Each number is 500 + 40 x the weight over the matrix's rms, rounded and kept within 0 to 999. Layers, rows and columns count from 0. Numbers have three digits each.

# layer 4 MLP down (transposed), 384x96, rms 0.181, rows 143-176, columns 0-95
495523604437535534499501501478490500440486504505460477449497483507506540463510488463555542514474543502458467575505521471408542492600493581485502505477550497398440467496477465559418463472461502468503546468423496506565523478489485530530543469437530478550589517514531514441413484496523505474
510467470494438494484505509566491509420542466461532528516531451497538501548429458489479548566477454480524497486499478522518506578527489498502504515549491493580439467526548510479469466554463499513461570475439505474477498524540511594535519466498456426409408445512567509503515477469491587528
538439469528501569472606581434473455528527504519449509548488585520506505473456557489468457499459501503548531549529569549465507483531501518510433466445517575555462530520464457502475531506473436498488478464531467516506483536498474531524556537444428415553543484538552461537471516493442551475
475508533491506486519529503490492491471473488481463464535499487465536529487462437473465480493452517533486527470547501500485481524467514492492466558532493538529518434493514504519526523436508520514439490528417475347427458499570544590601516473530504471437470488419452503503544526508516419532
493478542514519495469592536522518476502515545553676502454437503543471479473509506536498511448543559426478569490657528502549534490561533513402460535485541451505400448460466484505518477510530470472495564413567514474526557546438532511387520466501549498435549468597457521429514546531557520521
468407517544533557505440508474569462519528509458463577431503450429385489503498507521525463535487487549463421466521538476476481491468519439440497503472476500500502478516498478435519535545523542517495599460513506529512453492531496549590454452492480523500478490464597374479498439457454506592
535469468525500449467445512470497582523473579551478565522520482500553502542511503470520558540511462522471500509481457475462568549466489533501441465508378434464496537519524519490523422566551521500482429561506520552527514475471522457512460579499583476418502406448448517489547484498519475488
530515472472463524497488443403488556539504501496577449482450491512487479561462479557496555535473474468488529524476535537427512479531524465532483497528416516566514554507429522485540517589566441490458490552511493542478511486517450499448450480523494528510455480467532480535484478489570484514
495466510527443564533484434468481424589450499531521578551486478457524436425461523455473552487419472491597440485540476505597523483548490501509439489478457499466523516513511466471468502420448529507426437483482513490521475588481518507495552475457448443446500552477430515438468544505509453468
484554457481448518541567530499494492469474437521441474502506462428500536445560492542495513543612509472548505542473510619522505485532513443541490475481489521454500466533541470526554517490536507472495490523476453445498501553540476489478600511522426550476589526516480472582537448465540520546
465509476490516478456467463488486543514472507489503495460502530456554479427460494474455547476485434481441502539533502469483408528548498528541515525423505523407502436466522527523521493433516431474519560512484587478478615465532536514462485519535543473439500593505502529473527487478494557471
511499501546415453480491517530429504470410577500509480520528476569490507540559498456469498507571543479507506525522524624528500536520475482521493491471588443531480513484496469479459496526482503460541517541449513466582438588524534495460487499501524464529490496482498521506556525530504483464
523528556556581405457469405440405482538450482532534502518559478591489555421464537507515516536496430549517539429505525489473525458467510490424479530510500456529415511547509527508441552498485455591538492536528472487486521444492492489490505512570490450507512496532540486536578596491486468385
501527539539502506514485551515535432537466481464417500513469448487491458508457512473499436449468504490462477461534514534474477572496504458506490576420456486543496541481521421519483472489509467525450498437487549500547519492461488477464529498501472538551520477473523526532494481542452531486
537519488509526502523495470534460530586501424454457469492493459491481558428540511499445427506468565547434519467507551454513495523494515486501460452533453548566537500534504428444545469500556475531526469555448542425524518512469510445439566491487512507532471488588514445460531489530480501477
560534472496474521507498493496567514501529472512540478502483447519488455485498473517450598496468494528520616471465505514475462504554495474487473512488485481525438488432454502473543465516547476455526498472523510540541485477477523574442466489471512507530471553515482496558541385497487476473
612531580507504484550465448537467481467470454507505478569501506503474438463517544502487539503507512497466434512483508544508532540520504575548538470491463479483509581480531525528520501478475500442492534464494452504517480489484453487582546435490479523486545548488488495530501495512548490520
497528473512512538528523475445492474460496474540477604507527505528549511483473475542492501564523487568457455504474529525465532552510486553499517565519539446450455510494521524476478517570502499529500479531493496565494469513549580452539495492462470435542471474543486480503528500570570500403
500593369516483574531522464554506486525599497573538537526479482555517482436485480509466495515470563524493516513540488554564487479522511450523433572415512462533487587409476456429510561509499518462522502506441443506532518488476475449441528432521546605570485462482460528545562498589444481551
572494490458489566528538569591502559533532474564529514496504500437460505541539506501477525505428481461486453502461523568549422511587545440520483483491458463534473605499502417494518530595507482478466508571437503462497497554474502464558536514451525492474487421542436501496508488478518463512
489527477522580503497518453498492465518552456518506473465428489499481522522499533454492446514477445499465485554499520560536448540519515482535512501501462482528520530431500504442477482481515569486467479456486432474486469497517482461519557485508458517470523637489532499509513457540442464494
484565513469497467525474379542515474539478524533579561557542546466498507458440490502500465480442532542467521511512531479525540518485556532522513487496536481537437509471507506423473564448511510492520543541499517424445460452512505577482456552490450491542378511586562501430477511459423535463
478520423555539587450463541459417512490428543512482473500490532452460396485585590513503558555511525427449519507511466507420390496448505449472511560471485404491490478528460508484488431505501464506500475485477464490393450469453449481458535479481482459534545589462562429595519532469518577458
458465475491486528546521508472516491478484515551538512518592510487494596569475466546541494513567466568515503538454490418542513533478482507528505548552483491469365414510504511440476498427535487470405451544483424516471504449497465478550462437462470492561496515566519523583446558537486492445
465423515467496510491524550463542522511527516539464483613546508589492480478515531458450527559451471433573534505543474457502542533532532445475524531503472431533416497501481459564511504461543445559533440490507485523440553382485489446490476508514503500586394554440489532532567502495535470530
476428557490505509540520452502496456447497431478584615414504523472535547543518517475484574446533500552534521407547479486510432540513517402467482491433564470507490536482532414451486554509425516521524510474511490459504497487485520554520480479561597549459507535543487465453518509483499444543
463490475541615527477479517483542425542456488445506425566567530456526391507544514524555505533552459510497498384509492471483533458454629533402534463366571493460533653530514452540532475493496454571501475532525496498546522532521481533470444563426541510492541561447563461564553513454534545454
463486448486455528542570510457422554511495466549542539536488531514522477531516508499436462510500545528559524530575487538417500513545473490496535523447517535480468545531493554542494490488442431482543462493538526509530454496475509507418472447518454527517452485502505544513523496552520449486
521526477472471417519569512465533457421457495437469537514474460548511531489497549466532520474535515504529514538487479515418488451482497514509458550505567522471481549596494453498441524462527460522474534451461483453466498558556500488481541517490529442441537488484548526465524504485453468513
541500532491543560534572522514522519473476522448509513477490520491501541454599529568495516477485453474424495481525576494492512493518563530482551467498561432540476546614358492502496509503474465537502533568492502468510543518467503518464496498534506497547540548485549528500504526504507493535
470517490528510486508495492546496460480421479527498468496530463531509464521514479447505523504480506501542506528500508449479519535507484537532530443489449487471489459454457545568469468472479532487489454539486486477534458508404441485493498509542503549502480495575425477471465478480550563534
489551507420470531486497489487543445500489501502467492507561482518417487459513459462528466461540474490515484466486466560397573455526536611529514532428452457468517556551537529488496479427533496505471496524515572495445447461443458594561479502482576519551481485531524500450481461504489484525
511402491417502525552433473466560434419451493474536451509533488480475490462522496449506496564514494510525553493513471487533536444531532434500476526520527465461459474510482568480506490525501499435434524458504520506478449521490456553483547452491484498545482522460504474512501491455474525507
435525498506469507594480431496520529522524481508425538584497473525537530573494482572485536500604461507491493504570505542453471521513485549514463481465577528494583514495496523526377525467554486539524513484501525520501402515478529528526470584496562461538464503545470520472414478466540414424
# layer 4 MLP up, 384x96, rms 0.203, rows 144-177, columns 0-95
537557535416496540547434536494521485610549476504510523499488527454496575546470441455530547429481467480513569494513549471489536516559494483529527417536432469491530571468482498492518468439527547556548518485476434425536515477460457493581495470498561491485466497509480454503547504500562498502
450481502493573469492425502505465488444525484509515491446512477516506579526492496530556571548525514511464455490473444493574493438475462560456538526487450434475482480491534463514510493450523591485571521513456479496475453517498501531483515477555524564452468522508450455505447534524533460524
472492546453499547518542530525509489450492465541439512493522546469505472537517582444473569514513495476537504514516468478458550555463454456464488521487485489517497547562456505528486462475480461445566456495484514528531406487504501491579504411484477503483500444538468469528490507529541492494
517493507521465554572528449580470550523570498403527518469527526474438483438534509534466550547565508463482456509562504499536551477470558456508603551471523497419460465470503507631510484529475536583397548446473460500499458495497475522584498524491499459554448451512528464498478552538479476497
578509465524491512493531533530474516485542536471557518487524606467456474490551490495413438497487469542497439506559456522465434474501483504484565488494506510487482468504485447504465471521577458540475516511449486512491488523429500503538514526480483444571491525499474514421438509584504521489
529431534474544438464479487482439497510485453580511502474541481501507493468492503446497506500477491477541521508476452412422519557503457472502511523522506506566542497483496523591496470494519375486500529503477514457545441469452517468574474422469544546499535506478524514500506596479530443480
548465549512502468454450442456546487483486518523443459545594552524525460531587524487473468481501518537487462519520430531483478421447485500461581527465455505464517498533534506601542514500476535473498499457539449520475479485556535432516460579493501485432428479501477469521490560505470476445
515543557532432445493496509483514541509515481450517456521531503484495468561547557494526551547537568437448500536468478523374455440455542463519564505471510504520410557530483486494523495529496561469459510477510545514449496510437491556470524460481564564469471537487527489520478587509480415536
465512514509508532501442487448496512456469386503509498489507545400477495513531477532504434486450491481443533444560537389503450517425491548547508428551494500529567456430497535530532546507460478525472495522568504544474495471516550492519499520452526516459489506523513570475608525467517522554
541438468474556529487567528547519519481524562488528490462570504536407467494552498484550499496526473453479528531432461445498511465448495498438459481518503477500498577488512434558538482517507491441485520533517519502548484550518504513478472508470484570517532448470497466515536531478505513552
489434413477494459568488443518546477535491492490488592483532552557544510550546415590539423466508510531511485531497475489543543497473484558452484486513521518528511474474484397553514526524493472465472422504494538403507467508494488472503470538541488512513484491492490507397474539588481493514
442513526507617517500503491518483511529425572479517404484530508535550488467452515499560533503470505482484493476549508480415452555507534404599477495512500544546444538496529513445514477507489458507534554502559430526472522544547484530560461497486445448477446491496468505464493550606403537574
500483466527487507529560521512466431540488487471519480484483473510495518556519440480508513574543496455478491459529500523508542466550443541518448470512436507547526517468540514448532478543465450514495444506472479520448511519516414493485567538519527509436493457500543476495512445522391463477
457479479521503489483485493408542469518519541467545499474531559550485489481448463524506532535491488462446503503496559535486477502549428525480484523509480521457473501545465510470515449457522504531530516462538504539424441527476601500460539524499543511434490541462556471473489512560489458556
490514526468500551417453574448463517444434412452510489507490468494574495507387436455548545458458478506495488472501483495525519452525482456503529452514520540433517503458505488486468537535365474476547589505493455508455501517542475486512467474504558536446584556545472526475455486524526486504
486471536510527519500426499528508486575488457534494498488463516566519496487464562419514555417494521522488536452380489479429499517516494488502530536493527489485569518475478512554533505512439482461571441495529544486487577430504497518548505510501525504470523383499487533491538514553511508580
489502505530505560522496447389448543508461470502462530541445428473493515488477479473492500494558491426550539512520514518507473441476490457488493507476528518480534491568513500502528493534546420519547549534475507537569510446471526542461539542569536485512526496449474495548570484508510504528
487494464454488515443522503487479502536470541406536517455514430485478491499457505589449542526536474450598557524509577582512520504570528498569523472487506515522419544481505473463512533520433488597382501397493471554492554522562513498598478542495612518476478544571472463534520566454552532498
520463542499505439516426480453518481509463425512514528487473543473511453534465445416503535559440510459517526486514466477521452512471458588520456445519400598560582482504558489519486570530547531512496536493554461555469458523524366572536542528526530447501418534571477513455534509520493530518
557462555500484474495541491465475516419448444454484533557493563495507446489528537417510488477461575417483513500519495433465499534556508464405468493563517511457473509536507421549514579415518441488502492441482516464523490534603411474463537495497486483452507442607521471446465564571563521532
419426539485480491549546480530469508483463467501517569519492594558471523540392475487492493523466559492521452435535481516477542513441452486460553548492570466574499419550560421476498583537476441495511487492467501460446516538563492520545511489582534519568489490427494413495529538508506519399
494507545408500486456430493489477443535517465486534489460515516493474564574495413484546470533551453462567520542477515419442515524464535457517553515483550565478519504519506488509478548510564543572481549555478513484499501493484496513463508481520491543402498463585486521431453492433413464489
538458412603518519470455530506470512543432563504421492535470520549346475486497514520553444536547526466488526476438525482538579493519576397423430447496513578448474542511519510492534557524500482483551487563521500479565469494466438487477544512522537553428506489476448491487527559453468466564
467477505528486534483451429535428537442504531482443557498473516441496528508444559605487399510488510517530495464453565554520506521361505490542540481431501560487513564464472533494405437449468557545429537478527478456521456579518489522479470510496547503454528494492454455490505530493483431547
477563535419485583513538586448464543475478490495541588599515488473522489562480530428498544571438497527501438517500471479514498491503492436489549403525512496576457507573516465489493526489490490541403530508441478483490551525501415491507459474519459520494529402526489489497518521495551463484
519459485444453472402455481494459586421472470504614605490530532524510630502498496512570531410491534418470535514452468530471548528432511563437442520520437488503487468477523542489497541554515544506508471438443484517494562510474503548497474533574466484449474497466496467444471499616519494575
476480529521517522553524582589480511528429448440489503478531435579490558496557507542562487440455554496522573496455491536490588468474461418560565481499485469530461558469469462488475545417512508560550488480497423556478488481514479536504458547499533504480487530467445477453617521549469492535
508503484505472550471530553445517502519462512486520533504540507474508522445503495477486490453484424415481467491491552492460566488530439503476491536462470583536476540462450496448503505488494489492486503549474513446557422482459516513537497474531511460513482489550546452515500444502454468454
526509460416523436497563532569477543563472488560537500492504473491461470529525502461566470577574454548577479484521499432423467505552540490493466462520506514522481514493551519443497566558494424462528505502489454487412479511510466521512503497430523499480486441504529532479485515473454538448
488552463461515481520458497487561509463495497537480471526486552478486464543523510475474484492486478437514480549470514493448529472509532472541519514463493516505464506510467483542525467518511500488528541504499482545530488442472489511481490474507529451494500473485408486459516485501454512494
470494530534498487561472455532475512467519505485531532448428528464569540585524523495460506463541542436480432521496476473529489487418443511453453415552535458519503428525542492552534472565496526470558475499473550482470593487572528495489487532514556455472447521496456484557393474495516417553
495501495487493504443522489559465483456568540499483518482476559517524464587538478522478486495548543460537529445476554503556504515472483461524488528410515490485483406535502483431545469477522460512483360568512460514564422503464529451541445425498512484466482501487476449611533491552546521490
480505486601474551442532553533432458478491527526497518427506509534471501519501504366519448514552536477509560512388488454486486400473488457538528515489536398489435442554486484479496447486512478575509517516498479455459524535594479531448489517520479536482522502539486443490537520511513470540
520524427472527599550496536518448484515471529512513524468529467450476461507488502516430469530506491515509392547531527599456495486509562425427447556417584574523526474477510543540528525509547521495501482470507544541526445438477514465569468489486463454520458431487449476554501514505555536501